config.toml
n_layer = 13
d_model = 448
n_head = 7
n_kv_head = 7
head_dim = 64
d_mlp = 1792
vocab_size = 8192
activation = "tanh_gelu"
norm = "layernorm"
norm_place = "pre"
norm_eps = 1e-06
positions = "learned"
qk_norm = false
attn_scale = 0.125
bias = "all"
tie_embeddings = true
parallel_block = false
init = "normal"
init_std_qkv = 0.0288
init_std_o = 0.0357
init_std_up = 0.0411
init_std_down = 0.0411
optimizer = "soap_variant"
lr = 0.00622
weight_decay = 0.0
lr_head = 0.00451
grad_clip = 0.5
warmup_steps = 200
schedule = "wsd"
decay_fraction = 1.0
decay_shape = "linear"
final_lr_fraction = 0.1
batch_tokens = [32768, 65536, 98304]
seq_len = 1024
doc_mask = false
train_tokens = 279800000
steps = 4415
dataset = "wikipedia_en"
Each number is 128 + 24 x the weight over its row's rms, rounded and kept within 0 to 255. Layers, rows and columns count from 0. The size above them is the row's rms in percent of the matrix's.

# layer 8 MLP down, 448x1792, rms 0.0411, rows 0-28, columns 112-223
size [ 98 103 102 100 100 100  96 100  97 102 101 101  96  99  99  96  99 103  98 102 101  98  99 103 100 101  97 102  96]
[[131 115 116 147 118 133 159 181 124 124 147 154 129 160 137 132  95 119 146 125 116 117 102 128 103 109 119 141 129  81 124 153 135  80 146 140 142 114 122 156 158 150 170 133 145 115 112 169 170 144 142 115 112  71 167 104 182 162 129 113 168 122 119 150 140 148  91 139 115 125 126  51 158 130  95 136 162  98 111 110  84 145 151 117 114 137 119 102 152 147 155 146 107 162  95 136 147 145 145 154 131 116 151 155 127 117 134  95 172 121 139 142]
 [ 99 135  86 113 103  92 135 118 147 124 100 139 146 124 131 129 112 119 125 123 131 165 114 134  95  64 137 160 148 159  99 158  57  80  91 130 140 124 126 132 150 103 138 131 110 168 176 137 120 153 105 160 131 147 144  94 125 125 173 165 145 142  87 117 170 129 129  92 132 157 131 156 123  96 130 140 144  92 144 135 133 152 107 135 142  93 140 127 133 134 140 124 113 169  82 136 141 143 102 123 159  69 132 140 119 100  74 128 164 139 153 144]
 [136 112 106 152 109 112  78 113 135 126 144 147 106 144 203 135 112 114  98 142 165 129 132 150  91 114 125 127 109 153 135 103 144 140 123 154 166 126 139 144 108 121 119 112 124 112 116 146 161 118  98  91 102  95 137 140  78 102 156 118 147 128 113  82 108 133 153 132 166 121 106 133 104 126 137 129 169  96 157 139 130 121 127 102 142 141 105 111 134 145 111 129 117 130 137  93 127 137 164 124  88 109  92 109 123 130 129 105 149 121  94 125]
 [130 123 106 148 113 116 123 139 117 136 141 132 115  82 121 159 130 117 133 132  98 173 152 123 152 146 125 135 124 117  95 107 135 137 119 173 151 105 113 175 165 107 141 153 133 139 135 124 134 131 113  72  82 118 127 129 101  98 133 134 174 135 163 142 140 107 134 141 143 148 134 107 142 115 121 136 122 107 156 111 125  94 130 132 137  91 154 136 157 115 158  94 105 149 141 123 135 124 145 177 123  85 119  92 133 104 167 109 126 138  96 132]
 [111  92 129 170 144  94  94 136 130 113 135 130  98 158 152 140 123 138 152  97 138 184 129 106 117 113  94  78 168 159 115 110  83  74 120 140 170 127  91 147 165 188 161 149 147 164 113 162 108 144 117  99 112 173 179  93 100 155 138 126 147  84 114  93 132 112 133 129 156  94 111 158 180 136 114 124 122  92 122  85  91  97 127 152 147 142 148 119  77 164 136  86 116 140  92 101 155 128 123 165 135 105 102 183 118 140  97 125 124 138 169  87]
 [146 153  79 138 108 100 101 132 111 164 150  94 150 129 150 151 166 119  96 135 123 114 129  96 146 120 143 115 128  88 122 125 170 136 145 161 106 160 133 138  98 131 129 139 132 151 136 118 161 111 120  72 122 131 101 154 137 113 132 134 109 118 108 160 162 125 121 108  98 128 153 134 147 114  99 101 120 105 119 108 132 113  86  84 108  68  87  97 154 143 109 146  97 137 158 160 115 144  95 117  95 128 127  94 140 144 136 133 150 139 142  98]
 [ 65 145 159 137 131 143  92 124 138 143 115 119 103 116 121 142 149 114 133  98 105 126 172 117  94 129 182 149 121 121 113  88  99 117 137 140 117  72 116 102 149 131 115 128 161 162 160 108 142 127 135 145 117  94 144 114 137 104 143 157 139 137 173 156 122 140 106 130 136 116  95 149 141  98 105 166 115 154 138 137 116 130 124 175 131 115 113 102 141 111 108 155 120 117  99 105 136 159 136 128 162 143 134 137 181 122 150 105  81 158 147 125]
 [123 156 147 122 154 104 134 137 103 165 116 121 105 175 129 150 147 182 136 142 142 125 187 160 141 162 155 129 131 137 109 108 162  96  76 123 137 102 102 147 100 101 113 138 132 154  93 120  74 129 137 131 150  94  95 103 149 157 151 140 123 106 105 131 128 117 122 111 100 140 167 132 133 140 133 147 140 112 123  97 119  95  87 103 124 127 118  62 150 121 112 126 115 150 102 116 147 104 113 136 112 137 120  91 126 134 176 124 130 142 132 151]
 [108 129 109 131 147  99 156 152  72 129 150 144 122 171 147 152 157 139 139 128 112 127 141 154 135 120 114 165 146  92  84 140 131  90 135 151 127 100  91 144 125 104 133 124 123 149 192 108 154 131 124 101 115 104 113 117 108 164 137 128 132 123 146 116 155 131 111 129 131  92 145 153 152 125 137 120 135 126 103 123 109  86 116 119 142  83 147 121 140 151 133 147 159 150 101 137 121  90 130 155 132 166 173 106  79 176 128 101 112  95 123 129]
 [104 133  98 133 140 163 121 164 117 144 152  91 129 101 159 110 135 117 144 148 124 131 154 138 146 126 118 112  89 163 170 162 104 141 182 126 110 166 126 118  85 116 135 121 168  92 118 154 157 124  91 137 117 121 116 113 157 134 164 123 141 107 127 137 167 147 126 148 143 167 159 116 114 140 151 115 122 109 146 126 199  94 138 184 131 167 165 126 105 132  61 134 115 102 136 125 142 130 138 143  83 112 141 133 122 129 144  87  84  78 158 112]
 [117 101 133 130 166  83 160 134 138 136 105 129 123 108 100 107 131 159 111 111 153  74 128 162 158 140 110 112 136 132  90 114 112 130 124 126 146 156 109 127 121 147 146 119 100 124 123 131 137 163 119 158 123 133  81 110  81 104  80 150 123 148 142 112 129 103  88 105 108 177  91 138  89  94 102 125 110 126 137 130 105 189  76 127  87 112 151  93 152 127 109  83  98 142 134 167 125 104 111 114 118 133 102 163 160 122 127 157 126 100 127 124]
 [162 134 146 133  84 134 148 178 138 140 138 118 120 130 143 132 142  94 148 148 124  92  65 105 128 120  95 131 130 118 130 110 160 133 145 105 133 121 105 184 137  83 138 146 110  83 152 117  95  80 116  90 109 140 116 109 101 156 101 113 120 131 108 116 192 116 140 100  91 138 128 122 157 122 139 108 128  91 134 119 130  67 101 102 126 118 122  72 132 144 115 194  82 159  97 146  99 137 110 125 124 104 130 137 123 140 110 109  68 116 167 151]
 [110 111  99 119 170 131 129  97 149 115 102 130 106 112 136 157 125 127 126 110 125 103 126 125  94 132 114 103 132 142 155 145  87 122 135 114 162 127 105 140 173 100 115 177 115 106 134  94 132 129 177 138 113 131 149  96  90 165 111 118 101 130 161 168  83 168 142  97 142  98 171 130  96 117  95  98 157  83 142 142 113 139 104 154 145 102 109 145 138 118 108 128 136 135 122 105 137 114 107 109 174 112 152 143 112 112 104 150 116 157 121 144]
 [153 104 141 152  97 109 127 139 106 144 147 129 106 132 113 140 134 169 112 149 147 106 172 120 153 108  64 111  94 115 132 139 117 181 125  94 132 157 158 128 147 108 145 121 148 154  98 111 122 122 127  87 139 128 137 124 120 126 104 117 146 133 149 129 152 106 115 123 138 138 138 130 127 137 106 167 113 153  96 187 176  99 117  96 140 101  99 139 186 139 135 116 138 115 123 126 141  88 112 112 120 110 127 131 141 151  99 150 187 106 116 124]
 [110 162 104  77 159 156 184 165 131 129  93 112 151 118 126 154 158 132  80 149 133 114 166 149 132 160 174 105 154 121 129 101 118  90  98 122 155  81 141  83 135  97 140 111 170 115 138 164 155 134 104 106 101 103 169 142 161 128  98 103 152 163 158 148 149 181 100  87 118 117 106 121 111 152 119 151 141 144 113 126 132 122 141 157 138 140 136 125  91 142 138  94 123 101 119 153 100 110 159 133 104 137 122  98 144 157  99 136 141 165 154 163]
 [118 116  51  89 103 108 139 101 104 144 154 161  91 156  94 144 116 159 133 165 152 109 130 143 127 135 121 135  99 112 128 137 151 161 144 136 151 115 136  89 137  94 100  89 151 152 124 153 114 106 114 147 159 126 125 105 148 180 136  96 111 100 153 122 167  92 169 104 117 156 128 168 139  89 108 110 141 108 130 117 111 147 126 149 127 150 114 142 143 113 112 157 128 107 177 125 133 115 109  95 132  96  67 125 149 118 134 116 110  89 101 136]
 [112 124 100  79 129 104 132 182 103 117 107 152 106 100 171 162 138 164  78 116 113 155 153 189 120 125 104  93 149  86 129  79 179 134 111 143 121 160  97 106 138 129 117 124 102 100 102  92 158 104 141 112 147  84 142  92 175 141 150 123 139 129 144 158 160 123 116 144 123 149 116 125  93 156  85 140 136 129 168 105 122 104 131 103 117 127  91 140 105 139 111 169 148  89 120 109 153  95  97 167 145 133 145 144 155 144 132 137 144 104 144 120]
 [129 111 134 153  73 188  99 118 123 147 137  77 127 124 122 105  91 138  94 118 144 130 151 139 146 108 139 121 125 177 160  98 135 136 202  93 101  83 155 116 127 154 132 122 156  79 140 126 134  70 130  57 119 107 110 118 134 140 156 118 128  95 129 156 127  93  98 118 159 112 104 139 135 146 194 156 129 150 128 142 112  93 139 104 147 113 114 120 130 132 163 119 137 117 154 132 127 106 123 135  98 150 146 143 137 135 154 145 133  95 172  76]
 [140 142 110 127 139 104 124  98 164 125 135 120 124 131 145 129 174 132 106 129  95 120 161 146 122 178 117 111 132 106 121 109 150 119 113  72 153 115 124 106 113 121 109 129 104 105 116 108 139 115  80 148 152 124  95 112 144 114  95 166  85 120 129 141 144 122 141  94 109 119  88 138 158 146 131 101 129 153 126 132 153 135 111 151 184 128 109 104 140 121 118 127 109 121 133 125  51  76 100 162 100 124 117 156 142 149 135 125 113  97 103 122]
 [125 150 114 136 152 130 135 158 163 123 126  79 119  90 171 129 130 115 133 132 134 103 111 114 134 141  92 144 112 143 111 160  97 134 119  99 135 133  83 165 112 115 140 101 139 149 148 137 103  89 118 127 138 145 120 173 114 132 141 174 152 161  77  84 169 149 117 160 112 109 122 148 120  80 122 117 171 108 156  88 149 158 148 121  79 101 145 138 126 121 141 138 160 142 145 116 115 106 140 182 125 111 119 159 130 133 146 102 130 143 125 184]
 [122 105 114 114 170 155 125 147 153 101 109 118 109 133  55 161 112 112 141 132 110 168 112 151 122 135 172 131 120 102 145 138 133 135 135 114 115 127 142 116 147 125 145 100 135 125 127 109 162 109 107 117 131 140 145 127 161 113 159 114  87 146 138 119 154 110 119 142 125  81 169 111 128 118  65 169 139  92  72 150  95 123 140 170 134  98 102 125 157 138 113 110 137 127 159 119  86 103 160 143 128 132 160 134 169 126 136 130  91 162 125 148]
 [127 122 128 112  95 119 130 187  90 150 127 165 112 113 166 131  93 114 135 159 144 149 159 128 156 152 148 148 175 148 156 118 111 163 118 185 108 110  97 172 161 168 117 100 127 124 104 127 128  90 125 108 103 134 126 116 140 125 129 130  95 122 145 134 102 115 111 107 102 159 111 151 143 126 157 129 103 116 103 103 160 132 120 152 167 138 151 110 126 167  81 133 110  93 134 137 114 165 129 167 121 150 153 115 166 121 184 137 151 114 124 123]
 [123 120 165 101 136 106 169 128 131 112 131 117 145 133 118  65  96 134 176 195 164 122 105 140 153 131  97 136 130 140  93 149 177 143 120  87 127 108 138 118 105 108 158 100 125 138 122 142  78 158 155 137 123 157 143 154  99 140 104 197 149 145 118 111 146 102 144 114 121 145 106 114 136  95 164 149 135 127 114 115 106  69 150 102 140  99 130 122 149 123 179  90  99 116 131 124 113 107 120 117 104 158 143 124 128 124  94 127  97 129  80 107]
 [ 82 124 126 113 156 136  82 139 181 139  96 132 134 117 137 128 132 118 147 131 123 100 108 136 173 154 151 166 135 116 158 151 130 146 128  94 148 133 126 106 132 139 123 122 149 135 130  84 137 130 119 105 163  82  99  91 158 133 104 159 152 161 126 119 134 107 112 142 123 112 158 127 129 144 120 114 148 127 134 132 165 122 186 150 167 112  63 137 151 134 119 153 102 107 151  99 104 104 130 142 126 111 141 125 156  99 150  91 126 107  99 121]
 [160 139 137 176 127 124 111 117 167 116 100 146  90 114 134 159  96 137 160 136 136 120 118 145  87 132 141 109 128 124 146  94 125 156 107  95 152 162 134 118 112 112 140 180  97 121 144 108 144 110 133 117 117 127 109 127 126 155 163 126 127 184 108  81 168 151 105 155 156 141  95 123 112 132 104 130 130 110 130 198 154 120 117 112 125 132  81  59 136 141 109 149 131 146 104 102 131 121 142 148  95 125 129 146 153 105 137 112 103  75 117 140]
 [119 112 123 103 177 108 114  61 135 130 132 160 146 118  87 115 144 106 121 128 148 116  90 134 165 131 129 123 116 107 101  73 146 100 107 123 125  99 139 142 141 162 127 176 114 104 135 137 136 143 118  96 110 143 141 123 124 165 122 150 124 157 130  97 126 136 153 153 103 127 117 110 110 150 141 130 135 128 140 120 101 134 134 155 116 102 108 142 121 137  73 108 144  97 103 151  99 147  94 126 140 160 123 140  89 134 119 124 117 125 143 104]
 [114 126 123 126 148 102  91 159  96  83 141 137  99 126 158 126 132 139 147 156 128 102 123 111 159  94 107 142 129 124 126 188 141 110 145  99 131 153 123  98 158 115 124 138 141 146  95  93 119 117 105  94 124 107 155 105 119 120 136 167 147  99 116 139 112 121  62 113 111 150 166 139 122 113 165 150 132 147 178 110 138 151 139 125 179 128 109 165 116 137 106 113 110 118  85 142 139 161 138 104 172 107 141 150 137 109 111 134 143 182 159  80]
 [157 128 163 132 107 125 122 102 152 144 108 139 117 125 169 119 131 120  91 106 109 139  76 129 147 150 151 118 155 119 115 118 133 136 121  99 110 131 133 116 121 130  97 144 141 141 112 145 142  99 149 110 112 158 106 146 127 133 148 131 157 173 106 104 150 135 102 108 153 124  97 125 150  94 171 114 121 148 139 130 161 141 143  87 117 142 102 138 120 181 104 101 122 101 129 138 153 128  98 139 131 122 110  92 128 161 154 122 145 141 146 136]
 [122 146 109 128 122 128 159 166 123 108 128 118 148 100 184  96 159 127 100 160 106 132 156 135 113 130  83 115 153 132 150 119 106 125 113 152 120 108 104 138 111 146 119 138  64  41  93 129 121 150 155 123  88 106 113 124 108 161 133  85 122 111 127 128 128 147 100  87 123 116 130 125 177 119 151 114 179 172 156 135 121 107 148 153 133 179 131 118 133 112 113 112 112 124 123 190 119 142 157 125  75 150 147  78 130 109 126 140 147 122 189 126]]